Each number is 500 + 25 x the weight over the matrix's rms, rounded and kept within 0 to 999. Layers, rows and columns count from 0. Numbers have three digits each.

# up: layer 3 MLP up, 384x192, rms 0.0834, rows 236-246, columns 0-191
# down: layer 3 MLP down (transposed), 384x192, rms 0.0789, rows 236-246, columns 0-191
# gate: layer 3 MLP gate, 384x192, rms 0.0852, rows 237-247, columns 0-191
up236:533548486488489535514484557493483474490488486555494484523506497533537495498498547505531504523493529494493519502491507443481505501522484519486478463457459532479478498495536506500462460522523565535493497451526512473492491466477533516500514499525490466515482516500476497502524506471455519494474470470514511483480534457531477477546532506470499496514510526500521515530466492494514460470479474508504551499519457520505469521489538478531490524487542447480545513487488508461505524472492452515484525502500490525460495525459475493535504498527465557491505487514509527486477495462504505523
down236:524493466499549522494493548489488504483496485509502473471526490515509512469496529520537520515451506476484535464510489481544534523509535474532476549488500541527454503494546530490485435470513567549478504493527494514491502475487473459509531459521512479502534485498470504487493516543466507472474497484510521498476489486538513488466469479498487510555521483496534543528467475508481475515509504505555514498454435477499467505504523484454472490544489477540553485491536504497524544502501494478488498511479484531483503486463474504476507534475483479497480513504493543503528491487512498490
gate237:532484471474469487529457495497492478484526531458504466497487496503529502465518518573485504516493481487494521515493482513498518498469513504504507479497457488489521510523494467514519476489517505445511476494543503530504508467504530498527506517512501509468468491499547495505542467470489515512515451516512501455525542445512550475480484580492499472493484517489476543503481496487469501523513514502486534493513516504518498503466490507511511494491512472475474498525500493549511447501493516531508540486517484479516488565504535518508447455538510540551523450536487487469511472484441514512
up237:508461481489523480503470503488481528506451504572477539531480521506479516504506485501522525468507488515513496487493523534468486434470521485495493506503486517510501492468456525484501522493500500531514481477506495506470526506533485515502487492533521507485513530455534506523500467504541481524502474475498472525512543512519460456493476493510499441493453512489486467500459504533481479512511529526506508542492509448482483510472485461453480580523529536506507491484535480471482500516550508463494512520500459577494526486508509506539513509469492543494503499479498481491486451522489515479
down237:477526480495527466464501527506497464498515495542488515488497508494497511520549498525489520486478495524540525529496515543473488424480512498466523486515524528496462489454516532489470534518499462531501511489466547517488526517534481453507500477526502493514496499479518494491490482542519493524506505419500515470505475511496510490491508500536524465573454530476473487508522447493479488526493487504513525525491532475526490525458546480464488519497515507515519496483502529479480511491547485490456480516513454564449479496537482540512509514497537508478470469494464475527455463487503484493
gate238:502520503494487505500457475484499539486487497506505489492481541542508486513523473541499511515507496497553483471489463433511508502545494519469575502493465452485470544499487488541471492520484479529480521485521482512543490493469493519504486471462468478467510567486479493543488516520488504490538531529517486510486501500473504494479493528504521512551485484459477468483520502491480527465525471524487501492511483527495443464535516487482476517515459503500524505505511528498456496535491479509471540520522499485491483485513524517528541511520479488489493483511514491493525509514516491514
up238:511522479462454519529482508493545509498511516467517496517447525518495504508460507487473487500498525483485514502513507497491490518481486576518531510515511496456461510514452524469502442516501482497506517541510508513476470479507504492476496528481471472520468503489452488526512502488503447488505474459505503513486500510489524479485533595506512483529468489506483489479511500529504489497506494467442504479555479502549502529477523492501501495550500489527509506480497506472502470504433504431474490477507510506538509525503538542504486552535496465487481482539498515506547470478490453498
down238:495496507479460496489502467511526520481496534436479499486502525464495542475446531512486477502493556511496462496489484505534499492547508537462482514470497517501500493530498504498501465498541537484479523567523484549448483455525496452496494509474507481534492514478497502536499520495541481503546514496497505467503528517523501533499510562531476483471508445529527528469523495443437469516488482498505493487527513520542506496523478513540498477534503525519489522484478537488495512495475496520482502518451512498501513479481481511499508494522503481503455489522511461534527486473503453472
gate239:467501536485502480483505488562498538536518454468487443460485545463472515461498502526476511487519493524544509541501478524517490476481523499507497524513523487511543502490482492471516493501530512506531462476484490499458491484496549523514511535521517474468467496476513519502512502473513522533507459502494524471492483497483539518461495520505463479487461531509493513519496479516513496472520502457526475509516505553481532514481511484474489503488480534537473516498487447489510472568469511547530512488568454473517512489432492532502475475546510498499538530553468468538519510521502487486
up239:492494530535490512473471468498564498446497499527514478466526480505511505520481510445541480486484495473460502489510499472545517522490463449505504524477491509490533512495522530462528544496528502486503478517513498496518489482508478510480487499472490506558480478529468439498466526522491503483511526526499467499529512500526514484465537518467485499510512471469531518512527499490514515461488454487516486541538513569519514514462534543491528481477526473508480507513499508517522488476495484508480529466498457503461500505494508491463478546479465494499518536505528477511478507506539478480
down239:545510498519484537480512537496506506455525502516520516478479448536497509514469503483459462516550509467455470487470476480552529501517504519496511525504493484491525494463505491482454488465493480540506491553538481509543474506491500503490502483495502527533498547574455493496529536538498468496493524506530515514530473515554465517479499463480528490555517468489532507510502523480497470503512483516505520472516473519522477506478531515497474441497462462495518501505496508503513499507514539515487475501464476477518498509507487516477532537484474490456503516471526502494506476472463509514
gate240:479500501500510502504542506529513460454517510432513481504528471525529485501488493528462539478480536483485526462513484497540485483491490576488529477529468475526485515471475518448496437536441493488509500461520460482519471510498505493524495497532521466510511528520511487501522477550510549522478516534500490481476475486504494511479479526547519506526509529506514474503503513527510487457475482466505490518497505509503534461504500525469495543519465477449485507488483479448513507508546509525508440498508520520496464499496529446511480509490511530498524487494508513547485452479526507508
up240:531484502520525506511496509515502496500529500489499515495515504486488472503516520483475522501498473490533513488513512556498514474479534485462539503492498509497503451493512496468520460495486494465496513499484504482502500446496531467547518519502534541496537469473538489476530530480464544481487537474498496481475527467495478484485544475461488512454539498492495512535500508517502476483460459460479499489571550542523507486503535540522468499454490550461441496518497505501540545472447495462510487451500494508504465472543501499520527496527532523461473507517517485532427521504535503459
down240:514485539465497458448508448494507518497479505544497525511496540530467507517498521519493482517537494511502481499484514510506526511530473420472521509493546494504491494521528498514504519543541511535513505516530505496519534492504510505510493525506546528515494487494513504504539503426503485472529448489485523453450520443483502496447435493460457491508496463484474480501542490462468520511512474500532536464516486490534531507438480477522489475508535504500513501503474494515480525483482533456549535487535500499511507448518474482510519514495482472499482471514476503521516555533514531494
gate241:480502446494473497458509484496507520460528462512501472525520476532544464493495527513462523514491505483465487493480529543503483473511493467495451490527504467541493529480508474509488498484497508458520488514519462521479497503491520538498522501512533504487498481507483449490451523508519503528477518494508500513506490543484540505520477468524492539516515526498491485508482490495499511508508536530502477498490483497473488497528522554489509518536477521507483416505496511555483470536504518525480540542509494505512519513463511506489492482478494538457536534524494450539447484488515535495
up241:557514499510516504495487485523500469499482496508497497546484506529516503516492573503564502497506505501524469480496467472522495521471471486508514473500459487518467488484542539483505480509495475513460535500547522509555474472522468499499490493528462499526500521494512506511470544476547528491503487470515446472520542464511507480489500504493474510514496479493543495508482474516478475541508508484487492472497471524502479465512507480515524526474513510467498459500504534551447529519518498475502517495521495488498473478512498488484470481506482509516504485522521463475499518507499484431
down241:479495498495498491467483485508528450489476483490523548519468514531486508526534506504539443504499457478527506516504522501550491486535493505500484521439492469483514496489485475521508527511515521527495525494518508526502513471474474540561490518502485533494473459498489492478479447550511513509507493502488476474482522502463492479482509485542532538545495521480478481524480551511511506523532518504487532496530450514505455497486491498447477482490544493439504463496484532479506495499485507495484498494484514504487487528503491542505529477491495478522471522522498550505508494470516492525
gate242:539483511510451503559465496531479472499517519469532497494548547469498496467519475454505494515516504512539474451471476506475483484554511484521510470523533506448498530493496502513486498527441495510500490491544503517465532510519490495528473508508498504490519509493548545484536526480501479503512523501548491477507429531535529480493498523513514489512518521473466511480495499475525522521505512509497442513511471533496507470492538508491477554542500461462496516505475501515518531517481463530480503472506521501469467502488490467465522488483515434470441502519488476476477534537504503514
up242:490506488517513478508466486489517476515471461512514453527518505441492521543498523501501548497505509468491515500542521475495517535491473520533509472475519505515507508509502547498503447518498498544470514471511528485517438511477516481461507486471527491508474484488486519535497501484478525570533494476528507462502494533469485490466489437492508531495536527545514529497523515502456496468520523494476509505517526475523522513529515505547501456469482467512501505506472489456470507535494500506478534448515515495488504472442522489514459487476478531486520502521524481495485515507471473516
down242:457493462505478513497467445475503524513512475440512489497496514503502516516521492521487515524484514502445462485534532463499541518516470499475492484483508493480524500557496519511494489468483502497495509450474475471511468545538505487524510497446532511555477482497519513536490531496494550521495520500484482472528532522478513502465519500501508521494528492529508514502529502507466509459537534467531507506503531496521476530548487524522498495477478492534498516512506472496483475553468528506464505482450545483520512488470478517496469471478474551534508490497492544482474511497465480463
gate243:527450519475551484506474467486489496492476499521456503507422496504533473522536503515478542539495505469519516505435462495503533484540466468511477518495518484516511501512482510434490468471482514518493483483524493468487477533562467509502507530479493480521499489445515523457471485527498489497504489524491515477506508480524497547530498524516506506511485503491545515540494506514519510508509485538515482495498441547514503519488496477499485496521554488520536515501452506552503477533478491522489460505504477479486454537466493503507536462452504531503509515566488484524492529506492499508
up243:516514466536509476489512479542470513481478483472512503523490557524511526481537484520483463542487506533512510462497471521486491465523472496464478501509465521525514466519517483498495505465507442494496483505433510497448472456508460520481528509511491516528514533505475494485508481489501521513483544509487474499489513497481495535479556509529559523476494515532495520533563508499502511478456504479519510524533513465484487480512496507443509498501484478528547490488464493476514537499522521500483480505509526544459497500450442476471490448514516521478498527496445557527497452535519487512
down243:503508460490468506504514514479507541500492494469463535516483513490519484458514469510529532514479517487508513471548522507467479482479529492476493475491534492469464501505471512460460498517500533531539507508479512468504480475513514486473518521503494480544499472519513503468485489506503454532468530543473539488504502507480507459493578515501493543490487517544486441515486536507490516524499516535454457522489529486501508466502521546497429514480457517513496466505489526480483533430530487487572535524470502474462521522492510487457505506506534531520505521463532528494451493532498529452
gate244:498501453451492484540511460472500513483488485482502486491513488514470500529516520479492529552502480502533509508480464499504468493519496508533514507482473508484495514517539524519462478518495528486486504486524520483470507492506495523515469473508538517488483547482500458488504513475501486499544510501497540515513525558527518499506497511528524508469451504485494522490498519511540509507501518544485515485499500497509483512474482468517466558518509526516492494456474418541501524507453489510476513520528484485490496502518534518527505469475475488534479466540540472473516495499522523487
up244:494459488500511488486500520502525527452502494510457479529480471496507494483455505513526490544504527524515490511485493512495522466502496561530532505499459486502480490490515473506500499510502515496500480523496490483504488502494503469512524525500524491489535473492534491512547528515513466493512509452460514475515490495562499519553499488494494494517483463537520495533524463489511494512493509497456493506486526477505499438552454496524488483535493516503486486493499524459536481530495463534441521493498480489491498492522518518456472498500533504504460489464532511523512502497482497519
down244:480444510487503509469510523541531476459455506516487504524505492527525504492463525510575535510477517530525476475503484497504488493503464523540525454492482502500452504482512481486535544499479494491506473533491495487476499481484480459499510499467522496507485481499518475471507541457489483502476549510504490495492489545550483524513511482517471480551517510508534469512475501474481551517476493511481518515474506538509534491537518489485514527547506493520479480491529525457512483507479495516466485472470489489477521508503551498491496476502517499502532491490531528518481478515533508494
gate245:516510545513495521500487508504481506485498508467491491471465504495505499509480531477517492527510531529525491475496487504500493473523497523483514506479504521493502489499521500466476499488507506490599474516512511480503475502528487483458496516460534465522472509491537514455506513513484522465489553487501491518447491522506488501503519518533519482470518509493517471517524528500535486493449528485477512491524521498531459522516488524488479508503467504528508468524499484511518497492523501523481468526460500496541495528456514487499514468506522485494497462488475454521476494481493458514
up245:511529482499460485482491503535526482499492508525529452540539479507486516507483481489510484508444461487512492490510529499528509484521529501496469449490515531456465499500510490514552552535523497523473486504538465451474493482487495479511524471523521493521483522477518507499502470492509486493514483494506496511460469515482526488514504508519556498477498527524521503491525470478505518509522524552560472540490506488505510529491513495477504520484492504512523500501493509492447459492486508516526461514503536491471544498542493501511506492494472489542531527500536465502483501493499541466
down245:471481513515497578491492546475535499506480520489508491493517529516504516480495502518496515508540502506458475507514457514506505510486488486567526510472480481542496496515486481510529447535496467476492484502512517473461495518493507490525498538522530511511494510518487507469510469523505512506494498487489479473511479525475509440526474474512465515561492492494497521514493524472534538498491485517509485457476461526525500522539473490511553467517493446534516466509481545482534482499518502500487482537505499488506514472516489489536478505518487478453503507469517497459496487490497476483
gate246:494529494495504555489486501514528512480534497513515480497460507535480522532535454492526488482485485496537563515472516461525529524529486517531526561487494524455492452477511515481486488514471514516498502471501456511485492510513495471502486514511498488512446506493481520453504477443476519471500456515532530505469513451522542511486528541476547469496458481471477535533478529540528498497476507471503492518451543532495452509500527529492499535547527491521481491529505463497488471506439471475432515494487540484503535507463481501487545487498503483470500516530457532535496462556487469485
up246:521462470488525496529552521479473510540432432519516442490523502493510531486511536534525478519525490516466508483458523463494507509465519459482499522526466465516495498462535511457502489482497477535507474509501512513511546531507528532513566501551511481497505498506532509462512473486496493491525492520506488517498480528478499504470519478502464496498499522498490472468491493484487523499506466504492516531483470515506540540526538474493498482510533474547519487559536476486523496548486537509502483526485479457540484497519488436486459454472490535546470440481513507472501540508526486490
down246:508515469467478439532529469525475487510450493504512488523519497494506540489515517509511477509518489530496475492418546503489496477456497491489483499497470471523517515505476494474544463495528499540472516531482546503506506480510503472476564459487509491531491465487520490488503479519501568511493466479510479482466455518500498522498507461483547490457531574573491486512505490493532487488508444500482501518523495491490517562525514496511489489477508494503466537538521497484501476543508538490505468559479468475503527517512548502490508537488485525513489478514501475442482533488479514503
gate247:494438493487546516516495494482494522506553484523476512470488469512505511505472529461540509474494490539493483513549504506493490498525469488516502508484506499489487527519521527452494483516501511513520511543512487504473473495512465516513511511477472484490547492464457454477499523518538469541489529560481519500485460498516498505470474509507507514494499512505479477492508531496493503490535519523529488481506512510484453486508494469459443491542509501509488489522503477489498521492483520512498518530533516521472522532486492484479535481523497526512538491540503512457457487488526484500